{"d_mlp": 512, "positions": "rope", "rope_fraction": 0.5, "tie_embeddings": "early", "init": "normal", "optimizer": "adamw", "beta2": 0.95, "schedule": "wsd", "decay_shape": "linear", "doc_mask": true}
Each number is 128 + 24 x the weight over its row's rms, rounded and kept within 0 to 255. Layers, rows and columns count from 0. Numbers have three digits each. The size before them is the row's rms in percent of the matrix's.

# layer 3 MLP gate, 512x192, rms 0.0957, rows 437-511, columns 48-95
100:099159160123121127147151166139124104130128097150123137122129123162175157123130137114100187161153140143107148130170132188097173091102098133124131
099:135175128136097095097140127116116144143060147155108120133163107128110072112151103116105144139161113153114128117130153108141144130153101147098128
099:081132122118131132097120103134158145123145124095136139161129152128125113092129109103134135110118124129102144188093139088131110089141130140108115
107:124097143090108066141097100146094146138154098150094119120126127178129095122110147148148130152129161166122093170135131141128148127167157119172153
104:124130129130095113129121113155130184127113129138136115120164106156158123112146129072104139135151133120110139128105103123195112149125110119129130
103:112137184115143101136153106157147103137103083144159077124167139137118089143118142123119172096111111088152091152129127143111177105124142145104098
099:104082111139110126150129142126082156152113116155127105102161119136123099139087128132106147190134157130158165172147120110117160129117091077164131
106:125144121122113144140130147123128160147101149077125116103159139117160106108090167131054114172198109113114135145080124106116129107156142122099139
101:135167123101167092149134126143133102126134154138115120151093140133145093135149163124109161102130144115129123105152113127089158065141120145139115
101:128144147127144097126159114101144166167149139150170108137161118117154112122166140110123156116120113184075115157118125123167151121134132112111127
093:142076135076092115143144124139125093132153111173120137083115070119145106113120097100104149144158174138095135131139141120182158106081144126143117
102:127153151129088115165149111113111098191145094109072131115129114138131122154153134150126137155177120083117125116085094098111102122144150116143142
107:110111110141109143162173125138106115123125118163104110119129146138144113113136106142080174114114130114159117125119132159152179101097113121135167
094:104133064118169085119157135128131146118128109100148140124135131121128098108130120149137088108100132159126180144128095137139128124137112139159116
100:120091108104075103118120124151150159112145171152107134115128108125105156145128111143136150127080149111146143100128121135141168136139117136160130
102:101134149124150127117115135155132157131131137155123137127154090132126148137133129202121187094147153128092157163134126129105143092126097119118111
095:106100136142133095123175155106124151141121134143140157142122117128112096156145169129094118140139132110119131126100090133090135076123149142126115
095:147145143160129141114121129159088118135111125145182102133131098166177157069149143117119096087156123096111114167119146118155121103103141129115131
108:117131110132125076135170189113105151122164143135114137133124133145095156111108108126115140118123143097143174141103129122081125134196183131108119
095:141115147144144127137143109129099091159167091166105150107140118151115130105129134182120097160096166116074096114141103147131121123158138146127118
097:068109151140131119163146109132158138150153133084102119097161095144163120105128166162138134114115170102159153111094120155112150163146084134137133
099:079117155150141095111194174161146126130173114157120107147122118117090127128166126117126136110114144139137134140096150095096136123155094136107134
107:128150123130127089131138136153131116133121110124134108131121120143115106128163108131150185118165163110126156104123141150126161111098114105078124
099:100158156122138098082131092127134095156137138154131145139107122136153107109121115177090108133105107136159153160125135176142139097154168191119092
092:130085129147118109163184124095123128127152085085091133100124127097114145144131098119126146107138175127091107106132121117147141120141169135138149
091:125088130117079096145093135132123110109149148095106130125147092126099150141111148118140159144127133110145140133119139141082152131183119131091111
103:154104162146152115141166100166103137107108112116115150138146141132158148134163117149093091181119148142129161132120118145128116098130158142123128
096:162119143085138123132158105091129079129094115145071090167166073131107124162133107154166161124144146126143152134139151117180143095125084108084130
099:144148117099085121116123143149124175139132096114121106155169114132128107130127145163131155076136093159112113144130175113118127102159125139124124
096:118171143100161131118175161139155110137083096155121155155130093116109166108129091153145134141137140158112117128154164120169135144097116123091120
099:140165157116136147152176113115144109094072103132097138115125101172123127131115114139119103097107099110151158143078097138114145142149177104125141
101:140131121130185096132132126158150096137145139145130153148124126182162111140154155103112155097126083122105122079113116154122130136116131135114156
097:163164106129153111119118083096121122168101108131172121133146094160125123119141083100085133143143091125155156130110144119116127117094147102128100
098:172095141129109074130134100135142137129092127129141128132135106153108117103114166126150100124145152141117117093070138142128086111112140127096137
107:146189145147162174101152162168111141100115092086154113145142113147145133143111110145108140106125102110143158146051137162139135117137129115136136
096:114108119131131121097132167147143135094099134127142148144131107116113096121137103168081136164181138138151157140083127137104119135130155115136117
092:171160141102116114157089151161135188104137139146157121166116074141117151119066125131099148156154118119127127136126137106142132145126117161169130
099:157139145144136098121148143111125127130096121168115143156155131136146123136127135145137055144114097130129135078116166085150098089150166165133143
093:156107139125159115162123114132125113185150099143094116210094110151117102070174148115094136151139155159156131099152140092110154127122100119124096
102:131136103157119127115124136118126168136118108169167114130144174123153129099142121126119103121080128117149132113112146140139115112102155125131135
104:168133100096120157126153156162114115154072108092131104165138145123129113091127119111120146135180138132126151185108139119114100088115131110102109
105:064114111121080148143130089157088136153159160105120106117148137130109135157139119126124134109108162110159149099134123117084148137143067139130143
096:113129118172158105072133096143107143174201116163118123151133123182116087098134114094141161111102118098142147104167146130136149126126138155123120
104:140091089128140081171154150142133152108105159135122135120165120156095110133131096111174144149144145146154141102119170114125129112120147131116161
104:084140119115099088135134109140097139153170134130088130127133087164153098148085105122136179147139166131143128107161149161097145113092136122120125
101:107148117127152119117156117114167124095119072097134134111156147105112161120130151132121140126120170149136177134099109139078130094106122132110131
098:095099119178111098137129082146131116137136127157153095103124111163105145110127132157137153103099111097178154129113108155132105105168104156122148
099:106147095097100114139103080154158151115145088134113117182158099130185121087080149118115160135088100147119131205112114117077146090126131149156141
098:108087118113100141116101121118130149132143149138097155127122117142130129112096105108109123096157159078133150145136136108121188109105087071127099
098:126073140112133110113123153116127141132135145072101128092130134104118157139124135142110108183136132147170110144078111138095103107147132094152139
103:106086109122146167100104111126099127112133143126147105095114105149096147082101138133086133118116131143115128136120089159134166135134097114152119
094:120155105128125128128122130115133136141111168109101144154090142114149136107069102106104166183102136167155173113121141132100158122156089152106155
104:108126111109144114129172131156159126102107102090092135133178156103126094081140164160102122120134169098133129151091102134143135116084124158128137
098:139089151124146131107172136175122152126166130123143080158126120117153117167137144129142094152136139111138130085145173112155110120140133097155134
103:100142162128124112157126127111136119173133133122120133142178135183117074118135117113120140151160117132133171105094097122132160116122123155108099
092:118164161122103125138105114110131145108124135108080169135145127134162089106099103146134105168139131118130130101077122120176127072099134161151141
098:113207138078098159075134116129113122116116121141152166148128124159115108143112116130147110110137113134110131106114115121137097132176172159133100
111:126157113135102084110175106192173085121121130179122135103150078118119129085103154118112123118115133135149121144120108173119104113133156164159149
095:114155147138145097138151112104123128166151096118140100153149141118116172140179088089125102152121102080116136142115139099137145142139165159085112
090:141127135107146117131135095129128096147101116110105113132082134149137151140104119163125172142084123152108173141130121121076115115172123109118141
101:130142100130136094099122078132130154117128123154136154153138146156163106101102128124106102120109144081125157137099144104141111103167143116117106
096:132115142144112137129144121139108107133140125140091093153140147133152187096113182130152070109109177117115118124150168107128146143136102126130140
100:092166163117139122101088131158108145137123121119136129105131117141136118126138158096131149177134166145128138111129118164120130072105141127124122
098:116154143100127137127104181099115094152147114120122131152142134127142147120127150101113092130122108115154103141114100062109127054132146122114139
096:160162108154088117138095072136127145151138176201154126132082150158148123110119129148152117107119136154104155135115152126125132118157135131129096
101:111138099168069103189105131133097117123101116100088071093134138161133130100084134174144149134145137111154180123088082131124144126168150140141119
096:091123151144113133152105102138134143110171128143106130146153106128121151111122107111129188163141169122151125115123100157136134133163101160111100
105:135129102113084106147143131130112141140113136136163074122103145123134123172177088137149183135136150130109134156163134107102112111104168080154137
101:116148167138115128125135072090108158142108120129111149113145176177137137110127159098147097175176169153157086141112094119141103125168115119150144
104:143150098177089154118123135125107115156092199168129120111093155120165135121117170103140123077130193146094132134119142096114116146137127126143140
097:121154094117141118145188117148140089108114155113107117117141140128129105146125053112152141148136154138135144095113129147126135144085106111114123
102:100109141100108088138110138110141169105148156128158133151128128108119135084079150099134143135146155104125136128136142134099122116101126117141122
097:159113159138122167125184116157128153171125090127133144087124150141171137099123121140089117142111128130113126167136110142101113135126167114117130
100:120098113101104120165112121147159121148146153089120138157121117116119133136131104122133140119130157130128147153147096091101147154172124106131101
091:106151151116172059088139124114160115130125108118124125154166124125165137113139105104126130148152101084109094127147130150132142158135134117148139
# layer 3 MLP up, 512x192, rms 0.0946, rows 437-511, columns 48-95
095:117148121180142112195147117107122122087138147126127159151106186159095111111124125102123112131140119137127181135106146120111147084101129086101119
097:113114148122137130106134094109123125165151134130132095120070141136140199108113099100130111105120099119110117141186157077138115118139155141141105
109:152105174153153166156100115100098134089111140148134079127102113136076104130170113145117106155117114169129123126168108085120133081134151085157122
100:110118175127135109124114131088181132141110177156160119124124124117152168131152128083123125136107097150093094162149112126203105118122159107118102
101:120107102137100120139116170133105105121121119100135147092133146171117159138130122154161135109087178140154151156152096171117122117128144163141128
106:139113163101131115121089115169126152128130128086097119175161101178147149101113144130140165138079092085146081167110153147091153158132115108126134
092:119116099126154160142086139118114125106113145141156085143135104109106137160124129122159154143089158148143146151175136148128173145097120061124117
106:093136126094115163150099122116130159079158179103112143077119121123186149117101120106117080125173151115108128142102114158136114130092129132151151
101:160128131163140123114155159121133131137133136118165123156090167106074124116096110114136130164137143131140170106127133152146162128148160191163127
111:154136169150122154135103117139130095100078123146134140136060127158102152136141161109130130122098102105127116111165138135088106150126152175156144
093:089152083153076143165145082153110134127149142101106131109119139135137110118115135172144182130116141112160161137130111098144080126100135164110136
098:116144114103116114124111161135140135121123149149093150142137185168135138118086101162119170111152125100156128109117111158099153105137105132113108
108:091131138080138136156166072098139130089151122171118083145158163074110117085131104145120166125123111141128127145107055147108138109124073107127129
090:155137187150092115146079093138152148166112131129116174116116148122136133102111114106126116180129155130079135115140147129145107133135137114138143
102:074144096131133152112111172107140125129180103134153114121122145121200116129120161129119109106112093112143169128153116115134138102136146125128106
106:130088097142125111121121105114149123145145171141166143111112166149103108103160148078141130149146099154157090090098104106164132118130141115124145
095:159121128160129167098152114112093144151115098123160120110112136145144087110147123117114131152140117176089112117130128107172088131135154094134126
098:107109167122106161141083102077131127136157109110123154117143136101125118107081138146118132168199119134149110150100105128137122126098115133162145
107:125110083120089138106094131135118117132153154094095117101168107085142136144080111088114153116157150131122135106153173113136136144080106125128146
093:100151160148110123116107157146146159107120108112130104123088131108135154192148149151122140143125080100172138173166155129100108126103137104122083
097:134110129152126123132133109143114122099126164144121139134193163109111084115164130166146168123115116154151133106140145171113135114104075097112137
101:109100119095131115065133164148119118095140093127056138116141137092112139109094141123087162132142124116114161138186129153123112109108113140146137
106:083149129104133112139104174144113123139122153142111159158079126164193120082111153130112126194121127149106144122108115095145140109136106147085114
090:142106109152113119118115153186102150128080136089137112099163141136119117161129091122154176128149161122105157113108117137119124128115121072152138
093:107135119123055126136125169106108180143099097157107138106143159143126104064081107128113163144144110115169119145117109134140147113138110124080126
093:109150149128150146166148118121146123141102059167160147111136139143155097124133116146142160137125129132134137108111064094132104104116146164134101
100:080153123193142135125145145139139102147130105161142123166136127139187120137136154133107130138094091153127145123162149135115115130144163170140158
098:174135129146046155177135111141136143145128080140088119135084124105125105101110162180143108130110143103105139141103124127114096086148132135105114
102:117129134153156164127129145137098105183145131108134129129109161142176161116117094098112152131136091172107110116138118100119142129112119106140163
102:168169122142140097141155111157132108113101146104131144184149099123118129114162127116129128157145131098093114100117158129153079150111122131171101
098:118162150119130142152127086110187127120135125130094177113191124123156149142121104137123147138132115114146136128146173136123167165104112093105160
101:156128073083139105151224152138106140094149087104118147103120146126154150146125095140120118098139144137144177160107120137065107172118139114175143
100:161111121093112152182162165136136141073096099120123129149102106100170145140147150188140106118136136107110151147139121118090144132114122101123183
102:121162078131175109156149147127075099112149085092153116129153147136113141151172118141102145133119123088156152108142155114146136119162180128120129
109:102114132112136096144104137084131128116131149169173130103153109113087109141137132109145108126139123180100148106122097118116104126174160151119084
095:123138162127155087165143138137161145162128135141158097086174136126113121182141148075135134115105079116137116080102105114108119147144185173117161
098:099148144154132181117118058123125100124163084131157104163114129117122128124151146181164149120127124127163153090145142128111189099150115112114137
099:181102176109178111092127123131069110151099136148145095151166142176138115149155107144135155166102086124117158143112116153159087118139147138126130
098:155128125151125136089123157141087137155128120118100143172132147143145121122146142114164109126104137127128161110116144096163097146100126169118128
111:108095164131127136095137131117114131154166094145102132113119103114136075124115114112122118113131093108094145150126138117140127055105115149130145
099:151127144143162145111134149124122122134136124138153113168196112135106144155130141138188112144135122156146127159099168129147112079155152155125161
102:121114099144088136134139138122115157153163143117114140089138118116109157129138147158150092101088143123136122124120154116109154188130135179116077
096:115095139126092124155121117134147137127140127094155085116167151150138142145147158166146137132100092165112130105147109136130130130134189177180169
110:071126126148158181129097111149121136139151148117141147150113128087129163118087134148121107128110103105128140117119101157141142139159081086106122
099:122100100181090106152114132123116123141136126110145119113131125098122127108132122182125117123121146139145131153117108096131155136163094141129108
095:147113110151128183153147165146085149146146145121139115131110099126130114122164114112122117110142155121101131130142127096152112106127168093190134
096:137117136134149143124147091132131108146110104121105136122129124100136120123107121141136080113150145129135087103159119089157161141146126182173122
101:148136090130132153127092168149159148145154140110162129136106139102125135131084142113174094129142131164125168087137155120151112120166117131100087
102:105157161103126146128106117126085196086085127169111141123109174093119195104092151144123112106118118101117124196102149136165097095158146141149117
101:110154149127122135146121128149113126149131113125148124111088127169156112141108119135118151163164121090124134164114087143137096114147141119078136
097:079111148144091124141119117144106100096109120186140101145115111163110148129129124137091158136093122093094145146126141121158147162174125130161148
092:142158147187089176118079131119109122135153134174113149123104132143129181123131138153103146129150119095152090121124122128118155145120122184164080
101:121140161091143154128124109102107110135152149142122136123088122165109178165109111113156118165120102171159104085182070117157123098130175114119135
094:119096109127140125127135133139147154112118076089118141098169128095120133095076128175136144114160100160141131126135133132141141093153081102106108
097:104126186138105126133123097077125085169174110117098099105153116138129111132115129116144098137157140137145145146127139112091157144128107123092100
102:155137157113157110142129159127111092122112139159166150143134131177134095138180149148114127181134119109155148111120071143144120098112116110101127
096:149102123113120115153120160132146089142142111144077160153129131121146141094115147120101112165132148139114125121119147117129089147103079126117127
111:141134078174117142127159105170149083124172116179115128109099103122137122091127114088118114116112174147139089127117102118089095148126123142154091
095:130084156159180126125124143096112141130153133159146112147166087163097110144178144110096152118136101165167167113146161112159142140131128152091141
092:143142077101124133106118117165149138157104075125127093152150103163120089127152114145096124095122094152094148125141120100108103135130141126164133
100:156115128121120114162149110132140120103090176153120105090092158147144180139147138146137134098092132172113138124167109115097102162123146138166128
098:165150164124154110135156114160140153140126085118178101148150143093110132117147144089123119105140125094113158144123140085154111131111172133097089
097:133130088074097095137109110098110178138140135148156086149157128094089152121110102136120170116149144133137069126132159126128119150164096142089108
100:155102134153080185129167120141103130142087102120111146128150144103139141132169131136137120161168136127100116120145167141150126085091143113137138
098:100102093147121141119113109118096114115137155137099123121124105177121115121100141154112178167146174150176148106137108132110127106141140112115112
099:116089144146142079093137146121155115179181131153133130131130145114156105092163145151138123097118101127132113136167173108110127126116128130089124
099:127100115131102126103145123201120149123126130124093139120149127148133135144166092085147143156130108102159112136127108109136104108176136177109148
109:144123131097134094107106103122105131134146133113145080090150137167178157152136102130082207140095084120112127134174069134104139131094169121152152
104:135123113147148137165107122115164117141117129129175131127093163075142127105136138137135116098115133134125125066144160124149114133124140108119122
101:064145086104150128126132154132152112080119147114128082168155143080105117096110122142172087145101110074111100113116136160114084129144133133128213
095:072156116137122125114128137155129138122127159113127068116128156083155117136146135128137108122096119158142107126130152136087117118127143092144117
094:117093099137151120133131159097127112170127158092134183135146185121125100124114133157121129152123111146115158115118140146088132121097133127144126
100:090151079134104156118144139102084140152137106121103146100093140129122172152114106098137144117091111131103094148131112098132121081135165117122144
099:158095172152119161113089103096120154137113102150129117116091152163141177115179107136128132154085125145121096162125101138164106115130203142115137
094:147101140144097138119113137158130086094158131100111162101130151154155136158134089107126133115135159174149134087175133149137131126149137169153111
# layer 3 MLP down (transposed), 512x192, rms 0.0924, rows 437-511, columns 48-95
094:115162120149164110105110119141170144078106091105177087096126107128096133109131135135122121164142180144185152118130135130143137121140106124092105
099:155120154134149205107137089157147107148174151117150102118122141085159124100126114102108182134114131139121104147144126106116125167105102091107151
108:174115099136111127103108169151118124090120127142107149108134126154107109090110112134110140169144115116153089094114103124123136145096115129161096
100:129115154134137167102137148133133167119102168130171157120120155118140172140125077124106136109109126126104179129131075120061130133113121112117152
094:167137120133112166134108129069106146133122159137135126131141153127152155140110118136094130123145116130077136117142113099172108110146131101102110
102:153150144081123108146109104167141162106115119164074090158140163121120105101129140169112137146086116098106099167184186126191123172133165129130127
095:152122157116136156169179150118157100112116106136174101127080115097091102131142095119160144122117138147118132100137120139131124170162125081145151
106:108144122147148165129118137165149135169097124097091181104148102176138171149187105119132095126143128123164103105130130123147129100130090140079082
100:095131128104090119144143102149101160154105100131130107133129142134104106115126125090115120161167089136114112101126119154144138133180109128115099
105:157143136116138153143165127165089097107125083105120147138108170119112125121124087124102128116139129127156151096169118144135142130118133112132127
096:117128111111160121121104110124152095111124148131137144122156119147102147108161128142123136133129132150142128109114148144187115143121077150118170
102:157110153090099116129160110156127129198168109162138078140125120085115146160146114112127171115155156140117104133125152109134102083111148126147122
103:117113147135117102116194122102145134079132116147109112110150111114113179120130108125144127151159100133105155095105099094154146103143132113123164
092:175151138135126103118155106097141123115126142139085122154132155174133150132097127130150145106120173124125175082126122098133110103141113156141156
102:150099122115173100097099114105134123116118142153153148121107116177139139130144108164147137100127139117135144144106146117147182113134140166138105
100:116125120174109153111120115089155122124107137138116143074120119106151122145163102066129117108099121147141092112115130121146071122136125148131174
099:138140127115105150163124105100140102102100115138089122106148124142128151103120121118125167127126119126114136124177149184128167154145141107111120
099:107133144104142097117127130111152159132079148154132079133147109133105100130132156154122167131120153117117134109140112115097108113110122178138142
106:117141079118145167095106142150088089104113133176120185138122140177094142136135111169128122133118145137099103107136133141128100120125133135159109
093:107113131085090100109103134139167111202102089127135126138116139107138107131116137125093147124136150100132132075128153133133138147117144096092130
099:130097118149157146123174102175093113134136120063158103169148180100147073111116150122129126118109129116109126136128112144101099111094132137116114
100:153114140146146161134171097103081163082109118120159109103122145118113157129129132101142101127124174166120146111176119064143126130113128176131136
105:071128130148153169145141140138133147081105119100164137126086140135154164111151142134141124153084142123141141142130124109161150123141142142115113
095:107103120148129180152153150111117134149154150112135138165136146140132104164114143131111151126147114091167134152124105124112149144149099094118140
095:134087124095137157149118165149128139159141121129167133108108116104137139132146149134123124121147083178133165132134091166083129120120079127126115
095:128125127149191130137135090133111131112110118107137123144135138154141093106119140148145106152110144129113141117152143154161123130149140136116146
102:152140130145138117164114159130165138108100128153131134168120097102140126135127089127115138121077127150163085124130138135159086096155128151159117
099:110140142124142125151109119155162166132132154100180138053113134153141104095091125146095105125164142166093108088132129124145137160077159145171138
104:163081105113127131160121155141141122145109150158138116134116115077113134147118104130121152151149120146157065132132110087107128135126137111157124
102:147102144162107176155127120102136162138166138121093144128173073131105149124157138137118159113121125101169128158119109113102114167104141141160156
099:148153125113133110129129117125138140126142104127162143130113145152159142147194108154127134137124122124107143139154159134107147157154113152157103
103:204142133129106163157128150049111127108091144118160138140194121137115115156192119149142136133127084121115117105144170110142101094149123139082147
101:166139154171094126106156162167100188113130115099122164100154109109162094115116119130149121130124142130114125127101120156133137147162113120118132
098:140132081142089089071096125131143097133127136127172148159132136140121063128137137124129154110161140102154107118150142109144129130106139117097099
106:082125143148148113138116126100067104117081155148146108121116139124155124116130131141113091147127119120127119139082137118117120117127126148134087
096:091076125105121125140149178131161131150104130118151099113135130128141135112152199132136144112113105096122095129114142153158130123116131099141160
099:164142132153097128177099116104183138146144099143203116130106110111113168110113146116129113152090096116094139157142113098151154156092129128116082
102:170120080180111163109161146144115123105119125133108158137131118072137120117112150078103114121113142123168138119088134132106108122134102143127137
099:113163149120143148097162171088152148126125133120146156123141123128169104139111138087114129121140115121106087130104115193139118147160153118164137
111:124123164097085161149140137140128122118120091166103130098143126154092159146148102142157126156140118111117153175094123144121135139119168093157120
103:128173132139148133124157162107174148119138164153142114118173109124151150086147116084112110126097105132135156102113162170131119158134152100113152
100:165138099148136101130091144124138128135160095123096172138124135086129139139113095098156149139114160092109161125126131105119156138113150123117148
098:153077162117092119135118136126110172104100100114146142107121175101122112108123095100152128110149117148156160169155091149147093154097116147116169
106:115137146099140123168115142138087122117125114075102115145153144116141144106131127119115127144092105132106171125163131114141082164142126124107101
100:100173141123142141143122132161117116112079100107075096122138174112106134122142174137119161145077143101120133154114126138137141102126161123161115
098:142128149137095120145108157160114168127129163106123090089126092142080131135138108177109132149154149118138075127096111117153150120125118113157100
097:117129116118160095149131145146105135126093114098154121153103122081112120113092090110166090107128155114150109125113106117078148167177103110168135
097:140126132117155143112113126159115135123125123088165129093075147133140120148185160150139089152142167116127114116162173119153118151103118136149123
102:169153119106152102123109133076140161129143139155164149173142169132135144121086101087137103153105140117065151130171137144150163159144136093162130
102:098133172091144133142109095172136128166104123141116103092109108154140126124109129134137073103109119131168132113108110113137104098118084142103145
099:118115106140166119094148106144104146100137150153141118121108138139131131099145136145120108134095142149100138123147139113161122109137119121126148
093:176136123156116130141122099108136111114141104131138132127107137138092133088120145124121112134147114134069130136144126100203087129110157138118093
101:170127101145091108127078108109101171160140156179140116070090127133125104152110119139149163148147166178152156119092104112127117128142119085107128
094:120161120131152117118146100097108127111141116128137102153115175172134135123124138127114126158085139061109122129115144101096167164139161140097146
098:153090126135096132154109137144135107178133141162110102145138129121133139140144143108144147145113138127169129116154160146144118133129121100111095
101:106169101159093154145143100173116133115069166088127123101140115174137133112139112107143166110121147170131100142129115098119104179114152137190146
099:101087119207130128126117108141122133119088168108091106090146090109150074115115136123157148106096155093148125160106120158154141130152089105170165
107:141111123101127142131171134114166123140138121117116162151119092107120155123123141128127147120119128163133127122105137106154142114114060140113094
097:134100084144131092116152155144120136142122111125106115109122139114070192152175117117144114125159118153142150126101135136132118189155143097142092
094:133137092122110121138121211105128122095147142122144141153129078127117098113115124140144113124160135138132097161114122103121175145136165162131142
101:132122104081088131160110150112068117145138123080123090119131138109099124139145153136095131131139110110117145129154143138122124118101131124073169
097:122102128150123157147123150090080100099119135159162100129127171150117125102104110160124122113124094147133116130165105144139133130130137109133102
099:123121132077122169118118151081092148126112140099133106161099146144129132148066123089109147126114125148125129117137140171120109079126150133137141
099:158073099148123154103124132159162140126091135147123144102113127137148078159136132075142143140117138149178099119130093142091123105119132126104078
097:149134135135138125121163097115154125137100129164105113139136104088169127104124135132087106135100149125098145133117144139095121132174098114127123
101:079143094135115129104108125175115162131103137101124118093103098120123101101152151138117123116139111129169119147153105088129134122130129142124173
098:145139077133126101126093143118129123085159135140110132150137111151114178143139134104111110108108125153118140122144130164103085145080106184124098
108:139139113048128111130170156116138118092153122102121107118118147141107152123102116065150148144126108109125119138114133109147120144108126109139135
102:131134104129110127123134132103114104178152137156120167159102157134148126152141115121138140118125142135132116123167132117113156152122144107108127
099:141154185155122134126129072120112138130122149124153174123152125176168123153118120162113121105134123197135139129178143108118168118118100158103111
094:154141111146133179122107130128107127136095160133175097083108138131150102148135142132121111131161124128122109149147107143162177125140110123135148
097:133155153093130111159129091122115174107135123144148106152082146140105130085121146112139094136105133122119150112144175112134183158120130089139150
100:115140128105130143111076111144123133112145148137137141166152131126174123117121119095141117139159147149178145105122111125101124142108103139139160
100:164113149141139112098107137143071149154136118106112108092141153138107118126125110134133115128119098112111139128108143127136106158135147113100134
095:088138115146134106132114106120107147106133198134092173121085109125173086150139150147165139143148140149122120100128114095111105098165110140140087